{"norm_eps": 1e-06, "positions": "alibi", "bias": "all", "tie_word_embeddings": true, "beta1": 0.95}
Each number is 500 + 25 x the weight over its row's rms, rounded and kept within 0 to 999. Layers, rows and columns count from 0. Numbers have three digits each. The size before them is the row's rms in percent of the matrix's.

# layer 5 attention key, 256x256, rms 0.0668, rows 221-246, columns 128-255
125:533497483476532535497512506469524473513464454475523485508470523508510489475494524522512493496462545497483480462500519466531512552536536490480539460483527541451500464524512520485495497500462484498478509537479477475505508458509527496468546478493491487521450529552498474549522516463467517507507499497508469519471509496508499526498445482524492503453490459466498473507497499455496533538486
135:476546517502429491483522522480508524471487497485504502527473526511487521468529449516475501501513475513464483483504500438532536513505549467514519477531505525484476461501486476492455512512495539494482450508504464465486528465445506500472497481514541495492474489507541508504487465493493469540535471502477491474516481502520500525452488508514491506497482485486449515474506515467489512488472
131:523495513476474520495522497516556481490499505502484472530503490495495470520457536544500513496525515483516469509495518497499524514516519495508461462529517532496485481499502490494452483522475463516506464514482466499490527472466494506471514470464494497524527485541482450518534501456453534478511495502533472544479498509548484540477489459506492504447463462464479513503478502485470548523508
124:496547514522491515484476530530551498489549509494483525524514480547447505512493483572478498544517459467478473478463511467511521471496504508494466464543502530478496496517478487490460485526503509503497486486444454514496527466484512518467506500482507487523498487510490494509523453478517518485461484506536486533464496503500521529496506477473531514464483474485451501483506514470467532496493
100:500488485470510456558509503484503463505460458504519554468529507544513509487543489485550506474514481493540503501486491493490518536489483510505505537497493506483500542488512533551530496476468510455458546480504521507537477484529528478506465500486452471487467503485484493525477544475527458517511565500519539480505495483488488470464463517473500509532533470532451507541552495507480492473476
116:508549485558463523494519474533484514512501515509472521475527515487484475500459477477497472532514518488481509485515482478559485470538482495462490483524448467491512471505512493496509505522519469534528470479505508475515488474482476523488527503493499532488493516511500533480491454522509485527486470475487495473503471543512473532524488552457469471543506519507524540459495513504505493531445
089:446524475520495504507525503477449491504448473488508453465493514534531495494504484506517516509481486519471495480497474451495500542493534498506556520491509480494457516485489493480474506497501500487523477506542486493537520502504511531525540549502510498499507512477494562507443459540529456519529478493451511494552489503508515529533479527487492505524481454498476503511519509482455499534475
111:494516495514530508493497485475500516496529495491464444439475491499541505491535511474484518498483533520515498450547511537502468479551475503465525516425466524511506479479515488476557487489526513552511505488521543466468512499493497478498533496552475531495514532525514513517459484503488528488533472545455451503483482501530493538506501523508475499500471502502537502467465493516525467480510
106:512446479462477481490494495506541476521472520482496462526489499499500520513476548509502505467496509517544488522470548559455525527531474464515478479486542519507519544473535508500518497501501492476498538514483486535522527531515529450522491496462485517525510473490493483493524550478471527458510540534520505564465568456521490487459512475531491491460479479510464475517466507514474515482553
110:496520475540514524499509492527482496470512517508518541470489502490482510499529467470491485527531475516523536495516482487530484462466477555478497533478473465521490493493519486499487499501511488527531518464525543527531482491487512517504467524506530517481508529465500558487473466519540466514490488489469496478524477549487502518529508543464469499530522526534525507485507498492535460488473
082:460511524573511505495500536507535527519494529528521540472507518535460530513481431527482457534497501541456478488494487477499471475454480541512516521525511472480478489511450478504476535479545511480494498483485473482463510530508484536526511524492523461480468489476526539487485435532543485531472466516476538487516474509448544506526543545456526529524496492501500482503538522514508476541472
071:551486494437491523468486466506485483472543497521489512505463485514519474525518523479506525480520501461547522468491504530512487475510546465451447464502495490509472502483532462465507479503457476540528462500485506549526525475485482483478501495488495532520497514528464488514552552488476520484521499482539489539491522518497458512510457493497464469507488471534505484481449494492484497503514
106:488419507499567468498482502520509473491533515524501514448487522508513473474506563496510532454494499464504530495494486570476468507489491497486517493439455473505513523493486523498509474474485478516482459497509546502513469500517497505486492485480466530506523496509487495544572507498475548474507506480503534533511535525495509475541474477484487528515455514520532486515513500504526476554526
100:465529499578494515476524529495509551511533548472497503493548494504471536494505474519505478551516472488514505530482492485508504490452473537527467489512478501523516479516495523515460503517487504508531496475494506459479503521520492498499458505508535506490510481511503494468497411517531466526435472515501516482521482520498538531528505498503498476521497518475508537478527528501499494502448
101:515480533498501513468516534507486483486518493513494461486490490498515472505484538481510559477536510482519497463507522474495513495509560507471498453512479526495501503513507506436497477474483485516504456520516488511506531473513490478494524479521518537527508502537491495533570491469482524499524497475500471547465536501512487510501488453508525518469472487504511491513508444482455478531522
089:469513474527476454526516478494557542515508465488506508502465509514455536497525441545501455504492474508500483522484492514527502495504447522509494490486502521461519488484508505506539500506537512499469543463474514472495492513496504484520490522511472457508455532486536500480453479492527488498467512516472464484498487528484497512513476515517503491527498516490483499497519520495517526478478
092:536492506439504507473479494504468469476480485508519526512463508530515511550507494480494491496509545499544520470502516487500496534526503494459526478499511510525491523511535500496558540465479487495494556494507488556466528476469492452496496466492492510503486534489506511495518561461478498486515554497529522471469500490510460487483482492512462513496538511505486490513514476504472490478518
071:541487530481462567466450504545480487550534524529489550548507510444524510523477528478475538520518483456466537489518522521497500505509529509466444498521485491501501504533503488487511473521490456512520500548479480491467513474483463501488490475480522518518512474518490484473513550537487518489474528473519521515475497506425467473496512485491482497513496511518502512475491539515534514470498
071:545504522458504539474488472484493509464513500495464482540475492508517482536514526472502541511531507469544493469483528498495509481546550493462464477503490508508498485497534497465515493529471508528489479517538514514498523450458477483471494488465485554530498490547473489513508527479466525486520511461527465546458525490518467488471475476490476458487480489531498492482455515512514505490534
109:525477503472516487495451494492522486495466478518515506522487496501505484501493521514535463473471502489494456560476499523463494553487527501537507478533551507510468502527491507478500507495505497456477547543485484507446470512490490512508503519467502460500480544512505458523521545490483529472481521501528508502493537495512528477495466476532538523486498456492496452524523543515520522523546
105:542484530464467526482493473526552476511530519553501523534486497486536501473471521507457474510530519496511478524511531533467483477495498482465458479497503523505470512491503506509497490526501499513507504490456484506449498450468510498461505467482491468507507473531511448504518536449484515460511538506539529541452520515486471505458466475492494533444474497512466485510488504508493532483546
103:495526490499473500504562467524487520489530519520482498506488477490500499504529480533450484487542489506529541506520520507502499431517476462464504523469496500506521485499502503500535483539480547565504483508536526472531533499469495462482523461483499505482523527512502494517463501485504499490554470533500458504490496519546447529480529496517478488503469532480484502454446521504513512443523
096:490470451477481422512490450512514484489466476517514487477489505460509508515512549447523552463496482531500538534481506560475497547520489443503493494473508507520523533459494502528502475470507474511489518515516524535494506498530517475537518511469496496497534529513488495488476561468528521465487531525503500510494548505501514497497485511516470508495494503522527498557519489463477482479512
077:509479481463511455489520492470502501486464426500523492523452504473518511478522524498502489462505517508507463510497487504436487533525511515540553524483529503505467498488483504518496492468475502437456520519530499501501482543492532488526509463504503483487446526496523487520480556476479475496533528465496512450529505465539481476489476492542501513497500475488443479529517506490517521491518
116:514504515495530537551487508512528473516474484509493506478484503530514487463513506494474506497488520486515518485540514493541480481530460520450524492462488508457542477501535513532531498509488507518523479480531529529550502458511519495481518496476475525502479477484495495543519531479487520496528519516502518503426463468501481486493485457485492523502520535519488479492489461499471505515497
093:504503501503493512492489535491470483483489452490547460512470469509524538517500490482507509496485504537479460483489500442500527542495541521532527526548540519505473509511507480500476524455505510453521534490469511522497539523492500481532517511523531475490499507452493522478495534486490473490489529477475508474502506477471523497460504504507532530500514494532462482541520454488460500509526
# layer 5 attention query, 256x256, rms 0.0698, rows 222-246, columns 128-255
084:497508479507438492507495505485533503552518499462485527532459480470472527463482528568479509517513486469505467496486469500496529487484535484494529481492516485484484486503496465488492503522482476534491474516501464539524526450507512497522483502503459478518511523508512535531493496444514534494512512511470480565505498525505515504498439509483478490468447507487514507495511533490510516472466
081:489516475483524544499503516460486527501462521500514499503541518514481538504509481517461520511528507530486457502486500439531523501472466496510567485521492491513481478484539497507496530504482526484515478486522534482522457504465518492456487489518527479481482533509515508499467525505511447528537504505491515476501481488496467487489502485507514458505523480464445535494466514521512535496536
084:472547486497541537469519505496507525489489501506498504517506545556521511491492461520495458520544489508458429478501491415518571497494477493535508499520477509487497449509515488487493547529504523506512510465508526465494472517491547494490499485529555484503464520532532514486468514474497470517499504531517503471508512466496476468518510490481508505529516477478439506515477523458492480503506
097:518513530497486456515481484523497514454508540502503491461476505520538492562474506468540466533470526519519522492518503537473491492522528528453477511519507492509497510495490491518494473483476458475481519489464462473482521525513535474502499491491487483492534528467492483499511480509466514523525487506532541505504467481478496530484494506509511545516526525499520505485527480499498495525518
086:514469490487478518481469474513500456546525483508484504552476468506451460451488518547486511514476487461497555525477496564470472489528522480464471528504493483541517495498483487477494492528509466548510486510515475527519508483518501505542490499420484521519498517517460528522500496514486501456496504484496508524514507513516544502504446495524498462531461507487525489492480525504516470483512
103:531521557508501498520512528515473436499510493501490535510518468508471474531499490539492515548481463503513550502471508520498529495433516539455527534519480457498522509527495473522464433494478533478468484520489497551535522432528482518482507507496474466527506547495493500546509485532538499473512495487514469508482474519502498502494451490481517511463469472527491485504544523542490491555469
088:544463473494435525467469477531507478513511507494498485516496490494470518477490549513483521505515493482547477509489529533454487489541511501504491456492528560486528493513482477520509491525458539586515482512494497519498493456472524482479519462470451524495515485492510508499575486477495500476512517512488484528468490514511509534497497499480500477472440497508498517521482458479503497500503
082:484524471498546501508531502477495493478476506494512485455509518518539547512523460461517489527492506548496496487508514482537520491482429506500513490490513548473471478480499489520498491487496547476488509456520525478491464552481522488462489488489530483500490489486519490519512531501488476515495522532504544462515521482472485486509495502534499506508523487494479530499488484500505493486506
083:506470510502494479487483510573506475497554476482503482509525493507517468547494525502504488507493481500540526491512525556493489509537524514486449514491499501544516509477460486500460514490492467540507510525495501534518518519493519535545492502460476518503504438523459521488531485505476512483486497539494507500518494533532521535497500466539498480511507491544515468564528479468530433484519
130:489515532549466517468490511525520522542511478453473527505495529511471515479480488541485487522521464505489474492477505458477505499512517508532461505531498513481510498516482451485475526547514506547470486498486442506489490480480466517527475476466545468505472472511513529500486472499484512509489445505528487530521499512502494521539483475488513496499456494480477480509512530462514524487458
155:505503471447543491556492492463497481458496538493535490481525475492522490522527482450524498496481523515493501507539489520518483498474495504487521516499473475513483520474534506516510516460497490472515499489507533480485486520520516500517515523528478501467508507491491480486490545534550493493513537477495490468485509492486476448472539519490497510499566520521533501521471459555493469519548
097:473501505483521475514527498491493536463451521488521490464530528515542521523552490444516502506504510519484474497507467478512489495493458480515518434504535511507472482487522512470506538489512534478467488476456547478500450524496485482481474479493515535419470492507507502487504509501534500504491496506509489455485512473499442485483563486472481506518519535493502515527490453528538527543509
112:514494504520526476468553530490456520507498470526480501506514549503524522496495530520508505478517440487510484495462539432501508514474481481533503534480496496536515491482465489503524480484514503492516499532510494527517484560487517499514504531492529531538478462549457538500487489494467497495499503554514529432504540502540514500500497497506478454517495501485534491491492532487516464474487
089:496525469488546552483524519488480542464438523512520496467519497516514490501539485464508479505516520506508480475508489481517510472471492502497523444502486504511481486500526511496498528461485560507527449488503541488494481476477483514465508482541493526469478531537530501521511510499566499503513527470500470478465475515502473449521509527469535503491518499505472523493487519516490494520524
133:518527515516466496484482505526547518513487464470499465521460528504493526478460500553474486515520468520504483478506498478493543523500458504547489491511552519460533501496469477508492489542527474530502523514478456511528506521475498520483491520471507452546483481490478511528497481474430507484505466525499520492476525491527504515511449459525500483498472500443477502511497506466520524484477
120:491475444470507493529496499539473470476510516491544508503475441531516476521515473466520489498486528482547508489542515566445449498527561531479480510499497471526503532496521488496449518480459484517539525477526486527473533493509535505534519466505482523469515514474522492468513505510489475520479515491508527529526498519476521495509522465496504526483541519525522498522535486505470472520510
130:514473465468541490529503495497474493500520521505500500499514496507524493489527478463522490479492523488493487520534491533489463491476532511471508517477480467510482522494537512510542524473511500458499506489496536475483492557530506484557521496510509558482498455504484489467499531518520508511470530489504501466499513488469498473476539495486476489532553508533580495497496497518477472523531
157:503495446463527490541487482457482475466496534505526509492508480477521491501519481466530502491482523507495496513544488525504481497493489499478522502471487526533462511488530530501522518455516483475533506510485540479482487512516511486507507527526472522480526502500492470475502545527548497482510552468481495487480513493476492459472506524491477509493558520526529482518473478545498477518539
088:480503468475513465543507530485525504504466491492513522499506531479575494511561490476529457451517484506495465493536485437499518548460457511486520486528539506479449517523519522479510526502524496461476511500465498483488474522502495530447476477517546504494455507525498464446464475502483467547507489496530527504486494479503474473510499472496526524457529489512503485496502477501519558501503
085:471512447485510512493497505482514518499497524472482486475566507487512522490518456489483469501542511504466451516524472468482494516549499506497494451513525488523444455468537493472497540516520511484488528483505507468492475522493525505528516484518564462455479510487533490461491517508497480507534523500527506473524504485466484465469547502486502493457525494520494540497482474486483504484555
089:497468504466463537491500460519474523504516506486478487553485501484480527508504546541462526475515512486530475471502523524473522482548525506542501470482548543504571506485470476483504499525483500534536496491498518532550520491464503504511485473520465499485504476497483521541505514460483499468524507516496485481476518507531540538487480484499497480525451495529465518512469507468514498447533
122:481510501488548523498512511520501468451489530494521465466525473502539511513491503457507547505449512531516558476491493507517480513475461500489503493512525480488533488502484522528501442476490505501490470517519503444522495543510546494482483525451478495493504502468487503529514500513480504499510537534511530498471499493484532478501518517532514504491542492512526539532495462489497443512506
096:442465485504457468504488507516541492495475504482513491521516507488519509527512487509483496474488532526525502487502511485489482516506484495475537458507545496486466515492519491512475469486460505500484492477480493490486539500475524518499434467509496476479489542462529487478488473475464493540504487507520480513537475490471489535504536511506524534449499484499482521475530497506507557503511
105:491499506494461509505469474483548502535472483479521510501467498504454474526455500496488473519521521505500505499541487534504499478560580513471465446499483537516516485475523466516499547525500487519509526486510528522453523484475493469481520502526508477471533524476535447509496528467514514467508484469480484539453474506506534524496495484494466510532487540503476506507485513459473537520496
080:468507486525500486506487507506481483529515507508507520472470485478513451515483516526503481517527520494490500465466497523494513534441504523487488523487479515508455503521494507524482475480493480524533494531527493536479550465528455536497517531541478516500543490509518450472505485539505469517487486443461484532520485560486539481544517493503505533450483479530504469493515518513460511473488